Weights of a small transformer language model: RMSNorm before each block.
Each number is 128 + 32 x the weight over its row's rms, rounded and kept within 0 to 255. Layers, rows and columns count from 0. Numbers have three digits each. The size before them is the row's rms in percent of the matrix's.

# up: layer 6 MLP up, 512x192, rms 0.0979, rows 156-166, columns 0-191
# down: layer 6 MLP down (transposed), 512x192, rms 0.095, rows 156-166, columns 0-191
# gate: layer 6 MLP gate, 512x192, rms 0.0962, rows 157-167, columns 0-191
up156 096:134106173110117124129118195120140157127171168150124084124155115143124136118155057074193148116145098153168143116100111111137122187161146130094098118115113115113107161164174099125135117153143073150115118143226138117130087171178123148196158120126133114159149131149103149107088179173141162100138150204134149070099097166106130104174146133162130175093147179088068105152140121126175143140144113104142179105136106087099146136174130102106180114130080056073113112134178116143200121153159139228132145153124175139108177100166160098167129149082184100118140094185130090169125117160173141085
down156 098:078172056165140093112136139187162132121132157152127130125105090181093083109151171089118170102102106101175135120192169128097089118145202134134103119134125169145173135149132113099056118169113124100129081172148133169167152169169144122101141162136124130161135144044081155127110094061146157155099136168155084083174120132115114103131113101114134079124101143180107120093144139087108170153121112139181125089135184165116168151103154174118178127169135135080141139091140069192202073147118118094166155104100129107147155186166133125155145100061166162119147150105126079133100157137111066078
gate157 104:195120105138116119150142119137156103181076138155112110094043143173119116141127128129123088125137120166090124154103122144146137127147118090117108142087115093166155111205089108098078156180106127077191172080140137143066146152114129119115124192147087139121146083187104189103100080188130132147164099111146139165092168078206147058139085153077097198098082121090119105129118113177110143160147142130052118161111125155091109134124086133117104126122140114113115149095087173136117079138150096118070129106162128093130130153082059175170127139080099113093172169095118160178126111077147140093
up157 107:152162150151133100141116113109082108202146167081130077102150158137133134145103133173148101160115083114116097124103076148111192143141106102135086167105120103165160113086124183106127096170083089108147140142117112124060077045147071114152151132154157137132155088178150180143108122157126095152169072094107132130105103113137110066108088196115153165103125125102083171150121099206108120209156119121120161192087142176091088109090090076102124120171087117139135122167145154093119062169178100116102145156139126151120239122118097095167127118130092172144125124123119139109154154092150166119
down157 099:109139107152128035091113142079083075110094168107098161105097132169140125108100120134146125111164198179139098156146116061121157115199085239122098124136134119088173203097114105159104110139158135096138123182159090110125122088145101134117169227115137070109124123084097103136106136101115170118086101090150121137072137137133088086140071124128151130090093156117201177129143144134107081116149125105154087174143155138133159116170122129112169076161097166084124054132145187150110114125118112126114148193141122112154098166157125092155057122122122145109178115147132146130137140135182131149
gate158 108:162146133190109063130102142108105111114126146104126115129098123102147114138191140157080151105094112071119137078174088162154116171185094115117099112116146154150128115160133137155187121107108119100169100150168199141138073087143142115175085157175132116172112103117148125150103148154113154118113152124103136026106108062112113150151187120149113123176144155160084151149079139165190100113057144130131095136112171093142087136176092117058088203108134182149149168186116143076124105143104091146167159159111103134135076122089133117135075135126126183158104130144210136151157119115159130047
up158 097:122084173174101174114156130151103143178115124120105122167126073151113162127086135088128193139089105165073081135122183119086179073082158117101122129172157109203084132080112126140088120089165104108143162083065129151141164108105108165100178126078169118050136109136104127163090125147147118130132151128118105139133192130116141074138139102169135140130098125105151129084132127125101169137153136118117155123118081125114079145210152114174133084089114103124166094118155166107095166085192108143103045096082098147094123103130048105118090142117109110126144049122145137176150196076129087148
down158 096:098127088160094076122147152150118074107105067111129172143146196164109179152080154133161136132093101102158134122136068121085135070139179002125183139157088115156138101133111183124168163144076121121112145110137119159148142130117209113096099131154100123084146111102114121122134093160109134139119100140129210135134138091179166143112121091126119185115182108088137127131162128090114153127083158116113150130046046049105168153104122100160115137111180085118129135132092131108126144168124144136087136114133180085113142131139172173193093112145100134128122133174096121112143056083090156151
gate159 102:130146110140136103120142150115129143170022133175131107142107173181083095117161167127146138137078139173139133082158083095165124084151108125126130134147097151134118158101070077094160175129147099152142102045128201127143145196141119028102139118116111120160088130115089203159143147128121088075126160174079107200123160163141195112130095077121087159148131159103123120142139173127105138171086147143157115126166097151106167112164120174105111111146112085146161145112171136143133134130104085085110104134150153165125058074174096145151160171112115069135085160079128094147090106110140166095
up159 105:125157098117147090135103114114085145133121178097156103177133126149157111190079146092165163135099073080096142132122090142177122164083089119119153159117112136105111144110161191153097102150085055165137112145115160190152103126124063127116125098114162186116176139084129119110110129171159132055173136126115106153081106113172124134077152090099109134120175115184156128123127112137197094085149114157123144167148133105158147049159110075102111153158127168164045117105090100120111185117182133130120124125129110130095155179136145092137050128113158156139144082211077071103123125140176113191
down159 105:139158105097165132140140075164104176092122112124130076113154118098128177098105186061105147151154134106156163131126041151174175112133088120120181111090118088100156114156193133070131138107136121151145189046112109149119147128150108087111113064053165164127100133105173116129139153147124129069126131123145106145145098134164140080070104131120194138065124147149112174111137076152134151186108153091143106131139095167100128123129146112138138161083063104143113172166097163103156178094054090136142141074128101160171152167125159144150068114151108115107094151145136103129096098050177082095
gate160 098:181143150162063143118138112162158122137142130097136087098052186134097163111152189080082087082110137184116139147108178094202122163198143106138152143103087148125128159174145124121122137140141130124143143125169110151112076091143113101127075159132098081157099133127105221121092196102091147097134120150149195137146117084075096132132069105167137114181132113095171118095116118153075122100109076143121088169084146166167124086116104128134074133080187144133112115102107193120069153109110141170130140171191205121152096160153117123121103128146177095137167128146155154107128113082168151125
up160 101:121158142160147118165163170135098124132115113163119118145169120067152122146129163121134180143112106125107172097112120149140068125038059119094138111096123122146135077105103087151115146144085105121136161098168152150046088157150137127082089106106094126126090138170132196160121106097097135129122163152143150152098200098125183104141113111146112092169146145125125107156062140140144164124143092205098149134178049178127128140091118092086061176122113127167187184130135069120220101105145112155087132103075113089141164103190125107117123151101132147147172141083207151092130161113140103144
down160 102:083097108105134138100077152137110132094123134088124103173151106123180100172200077119112153126128102138102115213077152179127146121157151110080183074202135093106150118141141157185122134064140108108090127110148141186139101157129154069113156163135130114138106085142172082115166103089157116129144151098162116067128174112141163226167171129110083121139117100094106113191106194099135126136094134115075136109140126116119108088143138141084115094098115164107129094177168123128051156135095159111116123080139132147110157185125174093093108143124148120082138140151206123112095214112102128172
gate161 090:117089071121143083121110137114170168178152107139066162138125101135154078121180137093074132163116112146172124169152167123156063103176138135131149172101056162139114099118092131111148136081122142131097122092085105095150173182139109133166135131150187149098129081122189100122094140136107150143143093066141077104181143106207144125132150168128141084044109153129090145120174140116147163091113202176128122142143113119154107172152109178106142133110078097061075162169089124167153147108150104127064139111179140175067121074200162151129152121149137111118132165132074107127111158107084141110
up161 094:136194149131129184138153112135068126089143129123159158167159137085087163164128144135178143070168193099094144116158112155147204145092082115163159106044149138162149194117162131163136087167133093164069099212143156143070129101122127108132148162111101089151084166116097140163102109115134126177118107160111174188110108116117095133158058132135089089173186125181136117132088114109132116118161079119135110107122143135129207101102189088154105094138135106142154135111157196099090087134152152144185116145087082136096141148050127147163118125141075132081106106155130125115169126098136111120
down161 092:125189175178090089101138153095057125150143171087109128118133127129137143144192098152140133122147117094114128126114111105146134144127147000142099058116177104104052146122127149098133078148148073104117095156121149131156113138106135157140105177153099117123165090145145126139132121172153144164131119086110085167128125163088170060155105143141106193146134082129130140137111160119162155142144110155112140142132166116098154190150142083098122135146089127122134120123110135072109136127104123127122105055139116150133125151146129115129110111138147148100082079105131130131135129133126142153
gate162 102:146153097163031132150094148191125132095140090142147096127135151140074161074157102115145173147068114122144084081147142124164102165129167089155130120092107122130112117122122163109188147129165154143084153153158143130116122141147127119174108177157106093149105169131121129135100140113096118138189141124102138071114106154101175169145138136156160189133158125126111134159131156158156079161060134078128142176173114210111144104071102061119129180126110151114135153121162143057077086192118079089061114117108163201151057132176142147133111155161165141082134146167083089165150079121125162089
up162 106:112157172135155137134123070126041162136140155138120125067114079151132112148113135157073105123139147074111172154136097136105093142109135133141110131131143106122187189132153136099170101075063083143172145110100097109134131084121148130102175105025091125185159100142121131086125118130110101142091096107080124165105141102170147125116121080175116083128175108172165133136141088120115153097099145081130152153079124109191101113169145096138145077155135076175193084101086084112087118082149188150107150120126082063111195097128164088141131076146152114178159106110136177094177156176149090124
down162 105:132143134164151163107079117122173114119078114169112186070062139144156123096106138117076107193135100098133141108145087166113187106085196133117142117087105095131130151127136081146098169110133161129112138129061046119165121112104132094080172112131113097139170096138154125139159098136062115132119101136103155136116104148162130146144176132094139119118168104183121177145161099111152124121152137168138146153112129049191070158142183139080130178201136141146128107113119099149077112110163171127204098128099193108127074155140109169169159142143149155131070098070088136126211146138107062116
gate163 099:153130141146141120102126075118145141202124133085115148190089180140150137123159172111137108164143105159114129159151177134116183099116085123069115119126179094132157149095108081096129170105132092122126109131046130160125134126115176117104169161108189164080145139117137177165066140137131081137117177048111104132178084068162158115123108158169101169083166179158172121128143131141144134097184126105088122143135099118158141137092182134049107152157141061109104132118097157141131116165095126158185098041133139184122139108165148180163079152184153124195146164079138135106077133134114140124
up163 094:061100158110119188114136132115131160152139123152142147171124155114126157119149133181102090106142158170147140112173185134082145126166174138099123159082182075133081156145106072134084126112145098100155068088140102108141143154083109113148141057128096151122193142146158125107189124201170112158114130143118106066162092103168144057169127119177141133145081120136115126140144179078157181158154096134136177119122113131138104147132135124147125119079095145149140179102128086135096090109062033155138082095154136164135140165195081166099143172088157078099192125100160177173128109115090155143
down163 095:106081140136127115133172144104126149085127109079100113162189128102174174067079149175135152192079165115140108131110154084158080123074094178142084061119167142178097136137148098148123118119156131127104129132141215150139108073080153140056093158171106131076153130105117165138107122167084186089145165109082175116153156161107127148118132128126086129162120120151101121112143112157123144095107149103087162108107146175103119107155131133096119118123170138194175153115070137103093170081060101154124126144174144065122111166105134104111164120151110135063180146188099122179101169077079178157
gate164 101:146125064093081122078139147131143102199121174195065115187115091201102144143164058204158109187131092157114101102077104119205089131155144101170135087138134090109121159178073132155118108101081091047149092117083128190136123135069110106145144114131118116125148142106115098155126126135122122170160123119148122114121135056064135193117134204113135133128152101098149124197139134106138157110066090063104070119123119173098169109155142114160103155118127159147145129145104095119046125153129120155116107132122109105139113133098092101151155146129169108134098184119146173136103093147145142127
up164 098:115122109169181172113087113151100113119091058123101142107162146100159135129063148060084120143053196071136176145164088158069114079110091145107169120138144148119134143067127141133100136111147107117122098143101138090118165118168089171104134076116117140128112071108164100133118127140169128158109162091131109125160097187124090117093084065166123149118118162189109153088122082158144089142055188103109158161165089093122091129127113110114159161162146122157166089080133159085153124105088164116162156046066120173141135137185120133106083139136080127164131106100073086115124125135105139203
down164 096:174103084148118082114123154133150098096114091178109124123127113125121197084062142175196143106118113128140102188098196170105127122127145126123151141137159166107150140206110162125133191148139110116113150173138139183173128085072161133083166153062148189129196079161138142110109192147168182126091152124096092141097144159128128191103113098109151211143157132120143169149162166163125112149138127127139098178124127085178125154094129162098157131166092127109105115129143175159175148204121135187173122174097088069089081139109144167114128100123160142166085104134103081136144134143119169108
gate165 100:150090094132082143087172161142108096135104126163137148123106148201144076107116118137132111113162046099123064101077112124136071113122135113113188174101115139095163099118100099123089114113098108098149068096151168078075148144126093124104178159194108176103143147111107160118111171171116212197109147114109079162096147150173144112105090139116147121148162123125105104144086142116163097155121193209064131150115137094125139126129184155087165143119091100162153089114121084156142115066120119181124136114077165089119091125118120099099100107071192091100168149114153111152141176106149191106
up165 101:133130152160050130137152150132127048154146065160163145111138169155098145054137100115162095088157142093165129157108152078087072106214096146175124163118088102114119130125161150058163087103147153076110114193137140114081114158122099100153162133103112167090100120194096159099108127102084106109112109128132110119150147084154141129182083106082212103108143165123112145141127125145116174184178141120126131143107110104101158187119080097161135184144148080110164161174218103069132156155069166113160161154123127129104130107148133120104123156073136159129112161085150082143106114115101140146
down165 103:149071113145149140117133098140137144163139165110114127141069103188099191112151148093056176124093137092136152115153173079086184115135123238152118153163153057120114153162120155126106035092142120166114076170123112087135181135100159082135099138122094098129110111192077196144108105144143180104073142134130138144126172145145145131149181139127097131112064167138116159096122140165127109123172150154099142087124093042169132170141110126110139182169143112116100117180159102170110131058115136103105146162101114151084131109119146129119168100077169182145143145122173117133107094134137094185
gate166 099:186111134163100148085125132183163061130097143101136114140129135091183097132115116131091169148095142142103100131120162144139105128143108110150173162129101143094108100138133138104171145166141137133117051191180160152053156157115110074153151114116128202109136103132093079133089108118126110088057154111038039142126115153141151137121064090107073111111141094181158159146115147165170116119125115095076129158089139152036121131146128102101121152125145105145132171106145149103082154186151171124113129125084125068102119095111128115123090216181105202082126139136103139152092093146164158155
up166 102:121146131144118131162173118087129094122120139167080149148100134066124178165124109138117099079115125091121100157109115169170166147170180133115159136138076120191184134120120072080136125132122156127174142181147183089153131174059093074125132147168188157149142033093096109114147092133198180086118140156144126075155175085135065179095132135129151110095156146155101090111163124126150121119186172181099125124114086087151078122134154174173112107105143131111124140108111155170057126164083134145178166118116144081097114156076117126127168135135070104148149174080137176113126160144069156137
down166 098:172009091112079184113173112076159168154147076133130157160115103186125128062108107141074125082110128103099122103117126121180143132183159229136132138119118098120145100140136114138164148166099064112118112150143111101121166103148147116095145118147134175104140101193134111106121141166118119116139119139147096161063094156143103110071121100143068143150193080107087099153161133197157120150115111142114128094138113091124134108051084112103134148121162158089213116141170121117151166112110103156167123107149159113089104173100157177124055175165082129117127148160119115101113138149100076145
gate167 102:144164123171125120124134125146102101138137155185190147136103161122171132139105200198100098132152136131116186138134120140132120080111148090121160101146151093144089184147135137099145095166113046118120120105032124113122167142084160155134162116100145181195147121118102118144110125146086165154112171171140116088188116118125155130154110136108092122174165089075106113129070122107155075120100063117101111139164120089190138051160152153163101169129070103151104117104134086088141093104141104129127188085176162106157122117096048112114095110105178147113189180151175095165114088120174162155